From a checkpoint of a small transformer trained on Wikipedia.
Size: 2 heads of 64 (1 for keys and values), MLP 512 GELU, vocabulary 2048.
Architecture: LayerNorm before each block, rotary positions, no biases in attention or MLP, attention and MLP in parallel.
Training: a variant of Adam for these matrices, 3730 steps.
Each number is 500 + 50 x the weight over its row's rms, rounded and kept within 0 to 999. Layers, rows and columns count from 0. Numbers have three digits each. The size before them is the row's rms in percent of the matrix's.

# layer 10 attention query, 128x128, rms 0.0664, rows 0-7,64-70, columns 0-127
074:482481433517518528550558518389520494401431509550594496486571477475555480534471398543533601385542439450529522515457468543440500438501526583492490512500523488439531564497536515453473490507437565534437362572541490469572459468512586442551382505516540519510443531497537493467521436538575527537509525457476545368499550475545454501508536571415480477582518469431423542455411513541526499472519
132:457525413586544477572481594430496459408476570486556566555520422535544465526533468451514545407519522484478529438540471522473464451489529545542464577565529477520511607527585555431482432523499492532398482598560509506524419484522571404582501463530553437518444558524487499447476486530628492523546519436530561450523541445455425486468528603440539438525533538513471500407471517422495518543529
095:492522402551569505564449584447406443499513495479511553555550497547512517482548495439477480471474544486508514402568474522588514435486550500541507486591610469557527541488549525414500443569445502576443460603492497456456424535476474409530549481502411413512431506492517478501553513545562476507459551461477530544571577446457422533427547586434429377531512543459467580455450480464456472511536
102:478489570424416514478526533517531499483575418461381478509536529523452539509431534556503459555489481546439457508495515462474502584518483475515442468490535549464481382466451436563474529409523519464533531457512469556511539547552452568457575682434421556544542453403559489543531537494386557490515438557481498507501424482494549527570473445554504529491371499529541470559495486434563465507566
088:513495574504480525407545471568494395544422490526451537596508463518474476472471570497490497466437531587530487575450605473572423435533512456491527524550416444571449468539508452551566483444571529536460515538328491468491479586422560504503574500413517430516484542512546490492499467415452479505557431626446571470457475450579567462510504536529428483509475473507462565465542536501487470460492
085:519559525463557473559457568487491534424596501463451426483479554511554490489468416499527621434526520505585478547454409449496532444467564485495525519462523514558491483580397497521514520541440480462547542573499447545433486431460433592523477451474572466462529588535458489528481591482525508446403468412523546552590494459458523528567536483461527498522438476411502616592541534528419537432555
089:506448516567524562519445518536549492447528463474455523501480539484483483549575515480481521549509497522522440519465574588539544549352497402536574419505385513478500493394476478535424471592577574519520502456584336432531453522584510557440532452507505409489531484486498539478557491582503435504450411451495440481531562488415518509519520506487491489552521496479591423448467569455550467549503
087:527538521614514458547482543509506499472357515469608536515460562530484591470461490446536485533479585460599411532430499575492519525496475525512401422568478474536443569504614497481560410586482401422451468459452527467489542490388510601524462537521532437486545519582433442485443451475509492475522520503490482474486564497478459544479537507448530432459513507451527563547629483471478506532475
063:445566481557552477420527562441445479538451458549506570444533442466563509437476467455536554405492481381580491568427478451557509409458569480484479556567505433484462514480483476504557508491552494536385482490481450426535469411542548485650513470428547490471461571463469461512482524501509462453484609503521491468530486471495456522408600518544556474539523526490419599507580469483438554531432
122:528558461535586526563473526466416475504501658527582523503467454554458515459553490444511486477490563530566542481563497459537504491429517518591458503555472497555522584553538592418531460577568467490469527537485448462593421497479486401527507510508521392486395571501455461456511513584520486486464513486479536458602570475501461489430520568423529393555526500507474554490462485525419592559560
113:485543482582530593545484521487480446516439558544547464459518500585503532469469528490465443557461562342588494433586563491576503453493537449598526527555478494587514549505489568438465511558605473523489501564445467465528395525449454447533543460562484463477521554486474468450492509553480467492420537437417521436603556429489415517530520551411496469586570473533505566533515464502448550518562
089:427471664433452539519576512542554555492570524505480457502490545489427452503511555548477429498476539522468607527422468521381521491449488518510575445470483581503470457546530516487494567515451460555515532462402573552463529572498460579511506531540457529449521487469590515576521468446465558411529445509474464499474481577535553488553379436509496623487609494536544435539473518467478461433532
083:503515412447554495540493521543530439507462554496492460588557578523463443458557527457542550534404500582464436487522485404493480463527527477484371529465444431550501465511468427541455540496532534423486529512489569500511571568385607508495518447466520411511491459524530475485483502542406459517505612558517595564451546443582568530503401501601473483361521463471494492450504497534492553498464
102:544503434507557528455492467527472494501449447549527559510480577489523455468530510522541504391496475472530456473514493423589521430623492416542526442452510493542433524475459560488563423481639508557435523512392418594468529399478414562467431464420527566448512541494481509465495568438444504515418444535473445452557502433532451536521533573504527516534473571454498518457518550636488543509544
092:567497475562550579418517458577579479517559455464534479464487483589543542524536466580496524423586437588481468546586506448457517462497518536536432520478612471443544500533397503537532403495482352448454507531517493551564499449528575477477494463510584600535489588513547544440522462425562470473509494585568472467503489440358504475510581452447520492556451478462498483547507498483500526470509
# layer 10 attention key, 64x128, rms 0.0627, rows 0-6, columns 0-127
109:567480594412442507545486510489499475531554459543436448468468550460445486445470552620530432586467525494488479546477530487515496561528477465443557498428479533475536401375520420593509518429468501419487557406511529536456558558475467556406554549440441556460557460434518466535527544506436498419494488496556420491516432503514594500506504440586516487417428430557553456574491491414507521512506
085:468439429504499519469514521464546540497396514467503526527560454517570519593525411499435524407585425454540542440525546494492565484481516545582468509532523466532403542582475490532492556472539490568519436521491526464548529490563517436516434441588487559615487536525470582424486486489487525532511563551551544434484469520448447496487421531467443532605482579452401566474541369582500584459536
090:509450491429549479473567523551442499533385519515517535544504468559577533573525444525470567510586513498507557410477584456546586429496484470505461571521520427558439619533563552465490475530490484507511442465498585427576531422450517478479465515561514529519445503534371571491455475563555567492491527529550566507463494525483538513463447547478484541575545615478428611448570467526516527395537
091:597489499527426504449486490539550437486669521479506450463365535524419498434465487486563495589470549488442528449533561538501459489523501452533569550425467496519550476483552504505578498467494483486479507494510459556400471561477455642426506528453417455539471459521504478534514468474395421465490473456516421502456487515534584532524489551590510481457530433531558343576509533487480534514466
095:525547573504524522479480509533444492454500426518501452471605503481455543457467536568526444410559564517520418572487474421514449457624385494469509446577498591452445483464549468498610576482507545533502532454545439431567583508509516453528484505555571453500525552457524441484519515491503504541430401479588481520421544456517425482452547550417578493517471530590506471491351515473472464534512
093:531512437526570501465442492484422532525444525536454496586587489509577471569543560516394583463474471509560503437427517496443440487461441510541470562521517514451533582515485575489490488461485491463485380560540541531517432519454565382506482559551567491527484439589466546521426490505511473609483516584504543471470526526503477534422470499417542567530399505591409561538542465533568505409423
080:475444506463489434430513412455516529392545551456497470584503501585547539529497449440553484543480443532540560482511497472569590457577483494478464472489582505473370522546441464507470543502507513415544413580483530544561481469433443528605409502505583621444510428518495555533439552557548509590503547585529520415429457532498511484530522517594479499513418515486487455475545442494538566539459